config.toml
d_model = 256
n_head = 4
attn_scale = 0.125
parallel_block = false
init = "normal"
init_std_down = 0.0
warmup_steps = 229
doc_mask = true
Each number is 200 + 30 x the weight over its row's rms, rounded and kept within 0 to 999. Layers, rows and columns count from 0. The size before them is the row's rms in percent of the matrix's.

# up: layer 2 MLP up, 704x256, rms 0.0631, rows 113-121, columns 0-255
# down: layer 2 MLP down (transposed), 704x256, rms 0.0624, rows 113-121, columns 0-255
# gate: layer 2 MLP gate, 704x256, rms 0.0675, rows 114-122, columns 0-255
up113,091,202,155,221,207,202,236,191,253,219,213,207,255,184,180,242,192,251,179,210,170,216,228,202,213,217,221,194,182,188,198,178,175,185,174,178,222,176,263,243,162,166,187,226,194,187,208,165,228,173,203,229,205,169,179,224,195,196,197,205,196,172,193,224,190,177,172,223,161,285,189,127,198,230,209,199,196,205,185,199,174,176,201,149,186,178,217,230,173,119,228,169,216,184,266,227,177,197,200,170,188,161,232,218,223,209,208,209,189,220,174,188,192,174,190,186,240,222,189,182,221,238,203,192,181,165,251,185,172,186,213,146,243,206,206,196,191,197,128,156,186,215,176,225,209,165,208,204,219,201,213,245,109,196,152,187,224,155,243,166,227,212,209,231,181,236,200,159,185,248,163,161,188,197,166,241,178,242,161,206,237,224,226,193,139,295,234,231,239,186,231,217,204,206,230,233,148,198,221,227,208,205,220,201,231,227,223,189,182,204,168,214,227,214,147,198,153,145,186,205,212,187,211,144,184,248,260,245,203,189,158,265,224,213,226,182,231,205,175,133,256,199,186,191,168,161,176,204,180,107,199,172,164,179,201,191,221
down113,093,183,237,193,177,118,188,154,235,177,167,176,252,207,197,215,230,133,144,195,198,210,185,179,187,213,210,212,196,239,213,197,180,165,197,189,190,177,203,207,182,180,197,155,223,176,187,185,214,229,243,223,215,196,224,182,235,176,217,128,180,215,232,226,206,190,166,183,226,217,192,177,225,226,231,230,141,226,202,203,191,210,234,188,217,145,164,134,152,198,226,200,173,136,292,190,199,226,165,198,263,182,166,229,215,194,191,219,245,207,158,219,201,288,181,181,202,259,231,178,181,223,184,222,189,176,242,182,184,199,244,230,224,203,194,210,224,189,194,194,161,233,212,211,174,138,175,200,197,196,184,178,149,237,206,180,209,148,174,202,189,203,176,256,206,215,252,197,185,220,210,146,243,193,194,140,184,202,172,196,250,235,220,164,188,234,185,148,191,219,186,208,175,187,215,244,219,175,245,190,194,192,253,226,237,195,243,209,209,249,156,198,218,227,197,187,186,196,198,227,217,208,218,144,227,222,186,148,210,186,251,246,228,261,168,221,273,184,162,161,194,186,133,153,199,178,205,187,212,235,171,171,171,150,236,214,227
gate114,108,220,194,179,195,176,164,145,245,167,164,212,292,201,218,200,186,194,229,190,236,147,233,197,240,225,166,166,187,212,183,246,195,209,200,188,214,189,208,202,201,125,177,188,161,187,172,148,208,190,247,159,183,184,211,232,218,161,143,163,158,236,218,177,211,259,236,215,223,173,234,214,221,162,192,196,214,198,209,213,166,188,200,254,201,200,208,262,196,208,217,195,182,189,153,198,170,190,195,201,196,150,221,201,116,201,152,251,181,186,261,229,200,204,166,203,189,233,185,245,221,202,201,180,200,158,204,227,226,200,190,176,197,212,284,238,208,198,196,249,185,185,215,119,204,232,223,237,155,228,148,160,196,204,207,249,200,233,168,219,205,192,239,194,221,222,187,217,222,167,205,196,185,250,187,191,231,185,216,240,208,207,212,195,170,236,175,250,185,232,146,251,258,243,216,224,221,183,145,174,203,213,170,216,227,212,187,183,200,168,173,181,189,198,177,230,238,227,207,206,127,198,205,235,215,141,228,180,202,231,222,195,276,189,241,153,140,151,163,206,163,196,220,202,211,188,139,226,224,173,238,239,190,193,205,165,212
up114,107,176,204,217,170,158,190,263,165,224,223,183,164,258,175,197,184,200,205,183,229,220,153,199,246,152,176,217,199,189,214,172,211,235,206,190,203,206,166,222,160,239,195,211,197,204,265,225,202,221,207,198,222,251,221,158,235,160,247,181,186,169,209,217,218,153,161,206,168,269,175,252,122,228,205,144,225,187,195,187,204,214,204,161,229,213,191,172,142,212,180,188,227,204,243,231,263,193,211,237,225,247,205,191,221,145,231,232,203,217,174,168,184,196,220,194,211,225,198,196,200,188,204,161,190,219,188,186,118,195,246,214,181,261,182,200,205,185,185,139,201,206,154,201,225,184,202,183,202,217,225,239,163,241,170,161,219,176,207,205,227,206,189,208,180,191,180,193,205,202,207,119,287,158,243,209,140,220,184,157,237,212,224,200,275,214,202,257,223,238,235,143,215,200,193,178,196,224,243,169,148,188,230,188,229,169,216,261,208,195,196,188,191,220,218,203,188,167,166,229,215,190,239,186,202,222,159,191,239,196,165,199,140,203,202,222,207,212,209,165,211,170,194,133,212,259,241,192,269,177,191,196,184,203,193,265,212
down114,097,179,215,214,210,204,212,264,181,198,203,212,186,248,194,216,208,151,201,175,237,239,182,179,209,197,216,209,170,233,226,159,224,188,214,216,186,190,148,201,183,209,213,231,181,191,179,205,227,193,185,236,241,254,194,191,229,180,210,246,248,192,210,217,171,201,142,219,194,227,203,222,152,210,190,204,167,171,189,176,225,217,185,169,214,224,137,196,165,176,190,170,235,211,228,188,178,218,220,243,171,251,194,237,196,232,190,183,184,179,155,183,215,224,239,206,172,239,243,172,187,236,236,185,189,239,190,173,148,222,198,186,165,253,212,185,220,225,193,167,180,164,130,230,206,189,205,146,190,189,188,209,168,184,151,147,211,193,204,184,193,212,149,238,213,199,175,200,197,235,214,193,183,124,181,202,203,199,177,225,208,200,165,213,157,158,253,187,170,149,201,194,192,172,169,166,169,223,232,216,161,209,169,164,222,168,241,219,205,63,190,155,207,213,238,171,183,161,155,173,241,162,180,190,219,226,224,198,235,110,151,203,163,204,210,229,205,211,184,178,221,200,136,158,187,172,258,221,198,202,92,172,214,250,234,207,209
gate115,112,219,227,192,213,172,207,217,171,185,192,184,162,209,223,207,192,220,222,218,244,206,129,208,229,177,189,168,191,258,189,213,225,237,260,240,219,203,172,229,175,260,200,200,214,237,198,237,259,174,234,197,192,257,238,196,258,202,253,220,234,186,248,208,180,186,197,162,184,241,222,190,226,212,148,197,210,216,175,228,241,200,182,210,163,220,146,249,161,155,214,199,272,223,185,211,200,206,227,220,217,232,168,171,243,162,229,239,241,230,147,219,207,164,232,170,199,193,202,204,205,149,243,194,198,157,210,210,193,187,189,212,238,224,210,257,185,200,253,228,225,223,175,198,254,208,241,230,197,170,213,219,174,202,189,185,148,194,174,244,204,193,222,151,229,172,212,244,248,206,221,212,250,140,194,157,247,236,237,186,213,220,205,172,233,196,273,276,205,233,189,211,211,179,176,226,197,183,212,157,228,184,236,140,211,220,199,202,213,210,232,207,181,222,233,210,181,194,244,180,239,198,190,200,101,245,154,243,209,230,190,236,184,198,187,176,199,197,147,226,166,126,186,212,186,218,200,172,218,178,245,228,225,178,205,245,207
up115,109,135,150,228,206,223,204,176,182,215,200,171,226,220,275,177,234,224,189,172,193,194,237,199,162,209,151,206,227,165,205,189,178,184,149,220,177,197,174,191,184,195,173,187,148,183,192,239,223,180,186,190,213,209,210,151,199,158,235,209,156,253,199,161,226,244,154,293,223,182,224,226,140,200,214,155,206,202,162,186,197,139,215,220,192,229,243,186,178,243,200,179,214,207,233,214,217,168,214,214,182,184,166,238,171,195,151,215,165,204,263,235,206,225,209,252,165,196,207,188,177,201,143,218,216,187,170,183,202,145,162,200,224,176,167,203,213,162,217,244,181,218,219,122,150,161,184,191,173,218,216,212,134,205,224,246,122,235,204,211,159,205,226,189,218,251,169,172,220,153,204,195,185,149,222,201,179,176,187,174,193,203,187,182,227,197,134,217,187,206,196,238,248,204,155,250,188,209,160,225,225,165,151,257,203,163,182,218,163,205,206,236,188,209,188,200,246,233,171,189,231,189,245,246,227,165,239,215,202,207,227,214,196,241,237,262,144,186,234,222,189,222,223,154,209,205,213,194,231,183,200,234,202,185,144,165,200
down115,102,191,220,225,165,171,195,226,186,170,200,178,194,198,194,234,278,189,204,266,181,196,174,185,206,191,228,218,206,205,212,182,145,133,227,212,176,142,211,166,203,217,219,195,219,202,232,149,157,273,244,205,157,219,178,201,195,256,219,253,201,179,161,172,196,196,200,183,210,177,197,222,168,166,240,203,160,222,187,246,159,206,192,117,212,180,172,219,189,203,186,196,202,204,199,198,149,192,234,135,229,237,225,213,149,234,220,184,255,154,208,188,165,234,213,187,178,249,260,201,222,254,197,184,221,204,197,188,159,205,209,130,193,221,209,210,242,187,183,214,194,221,172,221,218,164,196,204,204,192,186,206,233,164,184,158,218,140,205,215,178,208,205,212,204,174,224,211,179,233,178,181,186,162,214,183,236,145,225,235,237,161,209,178,200,175,159,153,236,180,191,235,201,218,235,228,207,219,190,206,197,212,206,187,202,211,179,170,181,26,220,166,209,124,188,181,171,235,247,209,193,174,168,175,200,233,187,204,249,215,211,177,224,177,176,218,221,150,220,169,247,201,199,170,213,167,226,244,222,211,171,184,224,190,196,224,211
gate116,093,207,155,215,263,205,207,190,235,174,220,173,213,146,183,217,227,146,159,210,184,212,185,213,226,247,213,233,168,199,192,194,121,231,135,167,230,255,162,177,215,222,207,212,173,158,210,232,196,204,153,240,178,190,200,187,189,200,167,167,193,192,222,200,208,247,179,189,173,202,202,190,182,224,235,192,237,188,252,182,171,209,190,216,186,238,215,169,234,183,127,202,202,179,171,176,229,183,166,211,214,181,206,167,227,237,190,202,161,163,197,227,226,209,194,228,180,235,196,185,197,192,187,207,188,177,205,181,193,197,186,220,144,211,191,152,206,170,213,231,175,215,210,170,215,239,174,240,172,199,182,216,205,235,224,183,201,214,230,214,280,151,192,206,201,246,208,208,148,180,191,153,187,176,244,176,182,264,208,154,164,209,154,202,248,181,187,174,122,181,220,242,205,163,200,184,161,195,218,248,171,221,184,226,146,214,165,196,190,192,141,228,229,217,229,185,143,279,207,224,253,239,172,218,174,142,219,229,230,168,142,183,249,194,182,181,231,260,215,248,141,218,215,149,182,202,166,250,200,199,209,199,210,132,213,136,167
up116,094,220,167,218,217,190,198,207,221,125,221,195,178,209,211,235,155,201,165,228,247,227,189,188,208,165,221,262,209,220,180,200,227,242,155,215,218,244,241,152,157,257,186,165,214,240,217,185,197,156,202,197,202,157,207,177,199,183,235,148,211,239,219,158,210,207,197,230,223,224,201,201,237,275,266,198,229,207,220,223,191,265,207,175,221,186,241,177,208,220,182,192,229,256,173,184,209,184,229,190,168,192,168,201,237,252,180,213,95,191,176,200,216,215,249,201,160,204,165,182,193,215,143,197,207,216,205,192,165,183,172,189,191,226,198,230,138,160,140,227,191,189,177,208,208,196,157,189,172,178,181,209,221,212,229,269,182,253,235,132,158,162,216,263,226,206,184,178,241,184,233,196,171,128,179,191,253,195,138,240,219,199,228,173,225,210,211,232,215,239,149,199,176,163,174,167,188,188,248,208,225,233,215,203,189,218,194,186,210,194,220,202,183,201,265,204,170,190,186,233,192,174,238,243,186,188,245,223,201,199,181,185,243,241,195,186,263,169,149,183,236,170,202,188,145,206,227,227,178,164,169,222,195,210,170,189,215
down116,096,181,201,172,173,160,200,213,158,132,181,201,183,198,217,210,172,201,193,213,179,217,168,231,182,184,157,224,201,215,171,211,239,182,193,269,192,223,237,233,190,210,193,199,165,218,184,238,211,159,235,177,173,208,217,146,162,220,210,148,211,201,205,203,209,241,145,205,217,198,192,219,231,204,192,234,246,270,159,195,194,244,265,161,236,177,221,230,178,242,193,168,227,188,181,169,184,211,226,220,224,179,145,193,228,189,184,220,212,192,187,183,204,192,229,224,224,173,171,215,207,169,153,221,204,239,148,204,172,171,179,176,249,168,208,276,132,168,180,227,205,217,147,221,196,197,198,196,207,234,219,250,195,209,187,203,181,262,194,158,163,192,207,239,209,183,200,210,276,181,211,214,263,202,195,164,207,155,202,287,176,215,210,168,259,226,251,239,205,254,230,169,132,253,215,235,216,223,163,200,238,183,251,204,171,194,207,220,202,267,191,227,194,167,178,229,186,159,198,195,212,217,248,185,214,201,217,216,155,261,175,168,204,182,186,256,191,172,190,225,176,178,214,164,166,213,260,141,195,193,220,199,220,242,195,175,262
gate117,101,217,218,232,201,198,180,245,193,226,191,127,229,244,175,187,211,151,194,250,177,190,150,207,210,172,171,201,152,219,150,181,183,183,214,168,192,187,167,167,198,161,203,223,130,173,129,175,209,136,238,219,199,178,205,228,180,209,203,185,216,259,208,204,180,187,240,231,174,204,211,235,191,186,199,229,207,181,176,200,204,233,256,198,239,216,238,182,241,215,226,126,185,193,203,189,185,157,212,114,155,207,211,230,156,180,177,188,203,172,199,240,220,218,184,198,157,148,157,195,200,164,217,151,219,168,159,213,152,184,209,215,191,248,189,225,202,222,218,226,243,238,217,177,222,214,217,120,192,159,215,224,236,221,157,197,213,195,159,227,188,171,236,203,156,196,203,225,219,174,197,195,217,236,211,175,208,254,213,160,160,198,209,205,229,184,216,208,239,201,214,243,169,224,232,155,228,152,271,172,221,179,184,216,161,172,205,192,188,171,230,170,228,212,210,243,217,271,163,258,214,189,196,203,202,176,194,223,270,171,210,198,200,173,190,197,221,141,153,234,184,205,251,195,192,260,223,203,256,173,177,178,269,177,183,202,247
up117,103,194,223,212,228,213,203,195,212,186,212,181,220,214,166,186,199,198,197,168,228,200,188,194,203,264,196,243,188,176,209,140,195,189,227,201,222,194,136,197,212,162,229,196,156,214,234,245,182,165,191,203,182,202,275,195,227,164,200,169,184,209,214,152,163,157,216,169,194,172,212,223,165,182,141,157,227,219,121,141,221,266,222,200,214,209,199,230,173,243,185,223,141,226,186,247,238,198,200,182,203,189,217,233,172,200,149,180,203,204,221,195,202,151,182,197,214,168,189,183,202,157,254,214,231,223,212,229,185,187,209,235,248,206,154,227,211,210,207,198,196,187,239,154,229,195,185,204,177,151,219,200,260,189,187,152,236,283,169,289,143,142,230,192,130,172,192,185,180,201,177,190,165,189,253,177,133,188,197,181,213,196,228,217,203,220,210,225,170,195,236,198,144,246,223,183,206,168,179,258,225,156,201,215,193,131,196,201,200,219,214,201,218,228,233,188,252,173,196,236,224,239,188,243,231,202,178,210,195,148,229,158,142,197,245,211,198,193,199,257,179,238,174,184,198,245,229,177,204,228,232,192,211,233,223,242,245
down117,106,174,185,193,195,170,200,167,249,130,196,192,216,158,170,161,198,224,193,129,230,229,185,191,199,218,222,201,225,184,223,193,228,235,196,156,179,269,168,224,232,177,220,199,243,241,232,253,137,185,189,200,214,205,313,171,266,170,213,218,168,189,221,175,228,170,163,178,180,169,196,222,188,224,116,160,215,148,161,184,219,160,158,189,188,211,228,220,194,210,165,250,210,239,193,234,196,216,176,246,262,180,186,205,182,188,161,169,216,216,206,189,187,174,203,204,226,194,209,248,153,162,244,270,207,179,225,179,216,152,171,206,279,153,195,184,205,216,242,184,172,180,178,166,200,209,180,203,218,180,234,174,190,164,190,164,217,233,176,266,200,152,186,199,199,158,180,157,208,209,223,193,193,202,203,229,189,195,247,191,185,184,205,214,190,238,208,199,110,158,200,183,223,265,181,223,190,204,160,251,213,200,203,223,212,194,209,200,193,238,193,218,195,176,169,186,246,168,184,194,262,250,185,238,221,201,152,182,187,139,255,218,212,213,196,250,177,215,219,183,212,207,180,204,238,219,182,179,168,199,217,216,193,212,186,222,243
gate118,092,214,209,216,177,202,224,182,179,197,188,207,185,240,163,205,235,217,234,190,196,245,178,187,258,186,131,221,156,209,225,240,182,197,235,198,177,209,190,174,249,250,172,203,226,202,155,215,174,217,214,167,170,202,195,234,208,182,237,176,196,170,202,201,232,228,133,170,169,250,281,165,138,191,177,199,161,205,162,152,181,190,229,210,202,218,218,140,207,183,212,177,180,149,202,166,177,163,172,229,164,231,220,193,209,124,181,198,196,191,228,212,151,230,169,238,218,175,165,147,209,191,133,171,253,180,165,194,240,175,223,201,200,193,220,129,199,241,152,181,156,138,234,226,201,171,240,171,182,214,125,241,205,228,187,148,199,196,219,199,205,196,209,167,195,197,193,194,237,192,212,188,207,199,305,168,189,200,203,219,188,223,178,186,214,169,242,150,201,210,223,244,201,218,262,217,221,188,160,222,231,186,194,187,180,180,171,188,226,183,205,194,104,207,252,233,229,132,196,219,200,188,211,246,200,170,191,236,214,258,172,227,219,252,204,215,194,198,189,225,154,227,161,213,229,195,216,169,192,194,193,196,177,169,228,188,208
up118,102,163,225,150,190,245,219,154,192,157,198,149,188,231,219,223,219,210,136,220,164,212,216,265,202,222,191,217,161,230,210,225,188,167,164,213,163,204,192,208,286,221,193,187,200,200,200,193,231,192,173,203,159,176,251,245,207,194,198,140,157,206,133,226,218,192,141,183,178,217,195,130,173,241,163,130,178,180,171,196,215,185,204,228,233,178,163,192,250,228,179,233,181,182,171,129,175,213,179,191,193,223,221,217,155,171,187,183,158,171,210,177,229,211,177,182,190,147,191,199,215,183,246,219,197,123,141,179,180,207,274,206,236,197,190,148,179,208,192,149,208,176,274,204,221,175,183,133,191,225,204,185,226,208,191,224,208,198,167,204,161,177,202,187,189,207,225,176,237,179,160,202,224,217,218,252,233,245,174,171,213,192,141,184,218,218,196,201,237,178,180,217,197,217,203,212,267,187,219,166,219,202,237,191,198,206,196,153,253,225,162,230,162,233,212,227,221,148,205,162,199,217,156,230,188,173,204,200,227,184,216,199,200,235,191,249,166,222,209,217,144,214,229,230,236,203,188,149,141,189,209,179,266,199,188,225,217
down118,102,188,218,204,173,211,178,153,187,238,186,205,225,208,237,187,255,239,197,133,201,214,204,202,213,175,183,253,181,220,255,195,130,185,240,203,186,227,199,210,190,208,208,179,202,143,200,214,173,216,212,238,163,165,218,217,246,231,226,172,208,162,178,226,245,168,121,153,118,172,250,130,198,178,136,229,190,148,196,161,176,187,203,211,210,183,172,209,224,183,200,232,174,111,214,213,196,176,175,169,198,218,215,227,221,177,162,171,225,163,199,165,162,200,195,217,259,158,193,131,211,209,197,229,268,169,196,221,211,184,241,188,192,154,177,151,203,251,198,214,219,166,292,207,179,192,230,186,186,216,166,224,193,197,209,203,187,210,198,230,174,197,202,150,231,191,249,187,167,201,192,196,238,168,265,245,255,199,171,196,169,175,198,188,182,194,216,149,208,263,226,230,203,221,225,192,186,173,233,268,212,211,219,190,209,194,205,191,218,273,192,228,158,208,207,200,182,147,220,239,207,222,154,245,215,160,136,212,195,227,248,205,180,231,198,232,186,213,196,241,184,181,205,208,222,200,224,188,192,188,189,172,232,201,227,192,164
gate119,097,178,201,198,165,153,199,212,228,232,221,187,176,214,216,183,181,204,223,192,185,189,204,200,233,179,202,144,280,200,188,193,162,193,229,191,156,252,177,235,191,186,148,224,197,215,240,177,229,172,203,248,210,185,188,244,132,230,201,217,138,197,256,205,240,176,186,157,168,250,231,224,152,214,160,207,205,219,178,201,186,160,189,147,227,159,214,179,239,218,232,225,249,150,223,162,174,164,211,192,224,192,191,224,175,232,229,194,204,213,198,209,177,228,230,215,209,216,195,154,162,195,243,231,203,241,211,174,200,212,179,204,202,174,180,196,167,186,212,164,235,238,188,201,227,199,155,260,246,208,184,235,179,209,167,215,135,242,218,208,209,222,180,224,237,206,180,200,230,194,159,201,208,272,229,225,231,169,180,218,199,179,216,155,229,219,185,116,234,184,216,209,203,207,222,238,182,231,183,179,170,206,180,275,196,203,253,245,160,155,196,211,200,191,170,177,186,183,222,171,278,196,218,189,174,212,302,215,156,173,281,173,197,174,195,203,199,163,222,191,194,255,256,208,174,219,201,216,176,173,246,227,195,134,154,203,206
up119,103,198,252,241,214,248,135,231,164,247,163,200,177,154,236,167,191,198,169,203,137,216,175,204,173,222,184,159,185,203,176,144,266,228,204,231,219,173,256,243,165,203,209,240,210,147,209,171,193,171,194,201,188,171,209,239,213,165,244,185,169,161,207,206,181,149,198,211,222,189,232,186,193,208,153,200,216,225,157,214,175,252,244,247,143,181,174,164,203,177,231,165,191,216,205,178,175,202,197,247,202,183,222,209,144,173,205,226,163,117,240,203,209,207,203,174,227,212,194,247,211,212,205,211,173,173,151,195,192,160,233,162,211,194,222,199,217,160,240,165,205,208,259,250,190,184,215,199,192,202,211,176,168,165,187,151,162,220,191,210,175,192,163,174,254,220,195,175,235,206,228,246,149,242,183,221,186,192,129,195,237,211,202,196,189,144,189,270,173,192,185,185,204,307,202,138,184,175,219,227,175,184,206,200,226,183,204,242,212,211,216,184,219,238,215,266,239,204,189,215,211,174,235,153,157,195,194,218,187,204,207,174,163,163,196,224,241,184,212,207,136,180,234,180,178,228,216,196,236,198,231,172,211,175,220,245,173
down119,102,180,198,249,170,209,181,237,155,190,217,190,230,146,289,150,199,229,203,166,198,216,170,179,247,205,183,189,228,190,167,217,172,177,191,217,205,161,252,228,156,234,212,198,224,171,195,174,154,200,187,179,182,233,214,230,167,169,183,187,211,206,183,175,223,222,212,179,195,194,222,160,217,217,218,215,198,231,143,252,212,214,165,174,207,209,230,183,243,168,222,206,176,193,215,180,194,209,161,227,250,162,116,170,183,204,177,211,219,152,212,257,205,236,285,215,192,223,155,188,221,233,239,237,183,218,184,228,162,179,167,236,230,188,196,185,191,175,197,210,255,250,174,228,153,151,234,227,198,184,245,231,189,242,191,173,204,206,200,217,196,236,197,196,195,251,229,201,205,204,307,218,172,213,179,216,230,158,164,197,213,138,272,212,210,186,136,234,170,201,135,201,178,155,210,195,230,193,237,241,160,152,206,245,212,215,196,266,245,134,160,194,170,184,208,212,207,234,195,194,204,179,231,163,154,210,178,197,229,200,193,157,198,215,210,176,183,148,197,207,168,207,210,184,210,231,214,216,236,197,259,171,207,169,224,201,166
gate120,119,197,199,220,179,183,221,163,219,148,189,179,186,247,234,179,161,171,158,191,160,201,167,191,228,266,169,230,204,242,190,144,199,226,199,252,175,183,188,183,218,204,231,238,158,207,141,205,200,187,229,162,179,211,214,175,201,213,139,219,222,205,208,200,153,224,204,229,215,176,176,200,129,168,214,208,203,195,150,136,192,169,212,238,213,257,249,208,146,218,234,167,153,206,174,211,170,161,208,253,161,217,169,167,193,196,195,213,190,160,263,218,216,155,160,182,224,156,189,236,159,197,269,171,152,170,216,237,241,161,182,192,195,235,199,117,208,208,172,163,192,198,220,183,192,220,200,186,212,128,222,244,213,174,166,210,212,231,170,181,182,244,166,205,142,144,158,188,144,235,199,222,218,190,178,175,131,199,217,199,208,242,213,206,178,195,212,218,162,176,192,208,184,207,193,190,217,160,168,163,214,187,137,182,172,153,194,159,228,201,139,178,200,165,174,204,211,220,234,214,181,196,201,206,193,109,208,200,187,224,222,210,168,238,180,220,248,227,189,230,196,206,198,231,192,180,211,184,184,244,201,168,250,164,247,172,202
up120,124,255,204,213,226,223,234,168,171,180,221,212,183,181,172,207,238,202,224,261,241,215,196,190,209,191,143,197,210,179,189,187,188,178,204,164,293,191,192,214,172,216,194,201,229,230,210,180,203,172,208,180,219,184,208,227,191,173,250,235,192,212,206,209,181,221,170,207,225,195,235,201,223,189,199,144,204,199,200,231,175,191,207,210,216,173,200,189,223,220,116,158,193,235,239,188,227,268,215,226,208,199,211,131,170,160,226,170,209,225,239,223,197,284,205,258,264,202,234,173,239,183,129,221,258,243,198,229,154,205,219,230,219,195,250,243,245,190,176,236,157,198,167,183,208,104,230,166,197,226,147,186,202,239,205,150,209,195,204,230,201,204,178,211,202,271,248,182,198,190,181,215,194,184,228,194,164,179,244,236,203,180,183,248,208,236,225,184,200,229,217,236,238,204,246,143,230,252,159,227,202,188,204,172,197,235,168,221,127,173,256,193,184,240,202,162,255,229,202,232,228,228,226,231,170,226,197,194,191,225,123,186,204,167,194,232,233,217,214,201,177,201,237,205,162,218,223,208,205,208,215,187,166,189,187,197,156
down120,108,213,167,271,245,227,190,202,150,196,192,214,234,169,193,191,193,211,222,252,168,246,203,211,216,209,185,198,193,221,198,153,206,206,172,179,193,179,200,186,190,226,185,240,282,256,208,141,196,162,201,190,249,179,187,202,171,203,225,238,196,158,218,202,184,259,200,289,230,206,210,212,180,193,191,209,225,254,194,211,207,192,233,269,216,223,191,193,218,204,164,167,214,233,175,246,198,267,239,201,210,105,186,169,184,166,201,188,177,242,205,209,191,229,178,282,217,183,186,188,216,195,196,216,188,174,175,236,146,197,213,198,177,223,167,198,199,219,146,188,179,171,161,173,196,144,226,214,185,153,127,207,234,306,221,199,187,234,188,210,185,176,187,221,200,208,218,212,189,188,228,198,174,203,177,186,181,232,193,161,228,184,172,224,147,198,247,184,187,233,222,238,251,167,229,202,221,208,198,240,213,203,229,233,203,215,185,208,183,139,226,219,113,211,192,212,231,236,257,211,255,217,197,204,226,225,231,176,207,229,194,253,238,202,172,201,203,195,253,264,164,226,248,205,186,189,245,167,178,199,168,227,192,216,175,223,185
gate121,094,171,255,175,240,227,228,205,203,195,203,221,259,229,204,185,202,193,239,183,208,278,201,175,224,231,220,255,179,286,202,175,192,208,218,182,196,205,223,184,159,188,174,182,184,188,217,250,202,165,171,175,194,145,196,215,210,200,183,226,169,279,198,229,229,227,224,195,163,260,175,197,164,211,166,226,178,185,150,158,207,242,211,198,237,190,158,181,213,237,254,175,202,243,219,190,183,195,267,151,256,159,232,206,198,229,214,245,211,208,188,245,233,237,226,172,200,172,144,210,182,224,222,179,194,196,220,146,192,191,222,219,193,229,180,233,223,143,215,209,205,211,174,212,258,202,211,240,200,240,220,189,214,155,267,229,216,234,204,195,186,174,198,198,191,222,201,166,210,200,199,229,157,196,186,223,217,200,205,204,199,188,245,213,221,194,170,172,202,266,172,249,203,237,214,192,198,197,188,201,262,228,161,193,225,220,249,210,133,209,176,229,173,189,187,235,238,178,224,212,286,202,154,201,191,176,176,229,195,263,223,183,178,248,199,163,226,221,186,177,165,132,180,170,159,240,174,216,227,180,198,159,219,160,186,254,269
up121,094,227,170,226,233,191,187,218,176,188,246,175,178,242,220,220,208,226,266,215,243,259,204,154,191,179,278,195,180,235,212,217,175,223,205,196,185,211,170,176,179,200,139,191,252,186,214,203,178,196,212,182,235,158,215,244,190,189,172,191,211,289,255,154,265,193,220,164,225,245,246,243,202,220,232,220,177,174,200,229,227,223,236,207,197,193,144,197,217,155,202,210,232,195,254,161,184,205,225,206,192,152,216,174,167,247,220,202,196,204,196,207,205,204,179,159,177,207,195,191,215,229,182,167,226,212,262,213,165,273,218,204,206,215,154,240,189,141,201,207,196,259,204,237,186,180,193,255,208,233,185,218,246,200,216,195,258,169,200,172,202,180,235,195,204,181,186,193,192,199,245,193,184,179,227,233,232,201,193,219,244,216,236,247,236,212,204,185,207,227,206,214,167,199,191,155,202,191,209,230,200,211,205,185,211,304,234,139,194,202,193,182,240,149,261,225,154,213,220,189,180,144,186,247,163,193,215,210,160,239,219,144,178,208,202,188,219,239,144,152,169,223,215,217,183,255,152,253,181,202,208,214,207,197,138,195,221
down121,095,239,154,217,233,230,135,191,209,180,212,208,151,228,231,197,190,245,176,201,222,200,237,186,164,203,200,215,193,194,230,198,166,230,172,130,172,216,227,214,227,199,193,189,241,178,208,214,202,241,275,197,180,195,200,261,199,193,185,193,195,253,182,194,199,200,204,216,198,181,203,266,219,206,189,245,218,161,172,175,204,204,225,201,211,222,201,178,203,199,199,195,205,180,203,208,192,219,232,247,186,203,175,166,164,243,226,169,185,234,189,167,160,251,167,195,150,194,200,217,218,210,187,197,171,142,166,170,202,242,149,220,233,193,201,163,218,146,169,213,151,279,253,214,202,189,164,248,207,222,247,211,210,203,177,161,229,119,199,170,213,174,239,190,201,232,213,207,177,211,236,216,246,234,239,243,172,243,264,252,252,255,175,227,251,167,215,220,234,192,224,192,174,136,189,232,241,194,197,195,195,230,187,201,234,199,237,196,221,273,189,200,217,163,217,204,149,193,198,214,165,193,229,195,225,209,177,155,177,102,201,194,166,206,178,241,197,204,152,192,170,211,202,227,225,190,180,189,189,188,168,238,237,197,180,155,97
gate122,100,226,233,215,247,248,206,185,192,224,161,199,222,178,183,208,204,207,200,214,196,182,261,178,194,228,171,227,216,185,210,125,233,237,185,259,206,176,200,139,247,182,155,189,226,231,222,192,184,152,179,152,222,210,183,192,188,167,253,201,176,229,232,218,207,232,221,167,191,255,226,244,176,160,199,173,167,206,180,187,214,211,205,181,160,200,211,174,181,252,173,203,192,167,255,221,249,180,187,161,155,186,208,220,178,154,216,238,180,229,215,184,182,155,168,199,208,200,203,233,147,176,217,205,208,161,167,195,231,184,249,163,164,193,212,178,214,217,203,148,219,202,203,230,246,212,231,207,189,229,188,155,179,226,189,212,239,195,146,130,171,221,196,175,219,213,158,214,194,234,206,138,189,131,204,205,217,164,240,203,207,224,170,209,246,204,217,206,244,150,163,161,181,222,209,169,204,217,169,166,210,161,204,254,216,177,150,191,162,192,239,214,197,164,173,250,164,207,193,207,195,211,236,252,196,177,266,199,283,171,177,127,207,134,175,234,202,153,212,154,209,220,238,235,210,195,224,197,253,176,198,221,198,205,141,160,242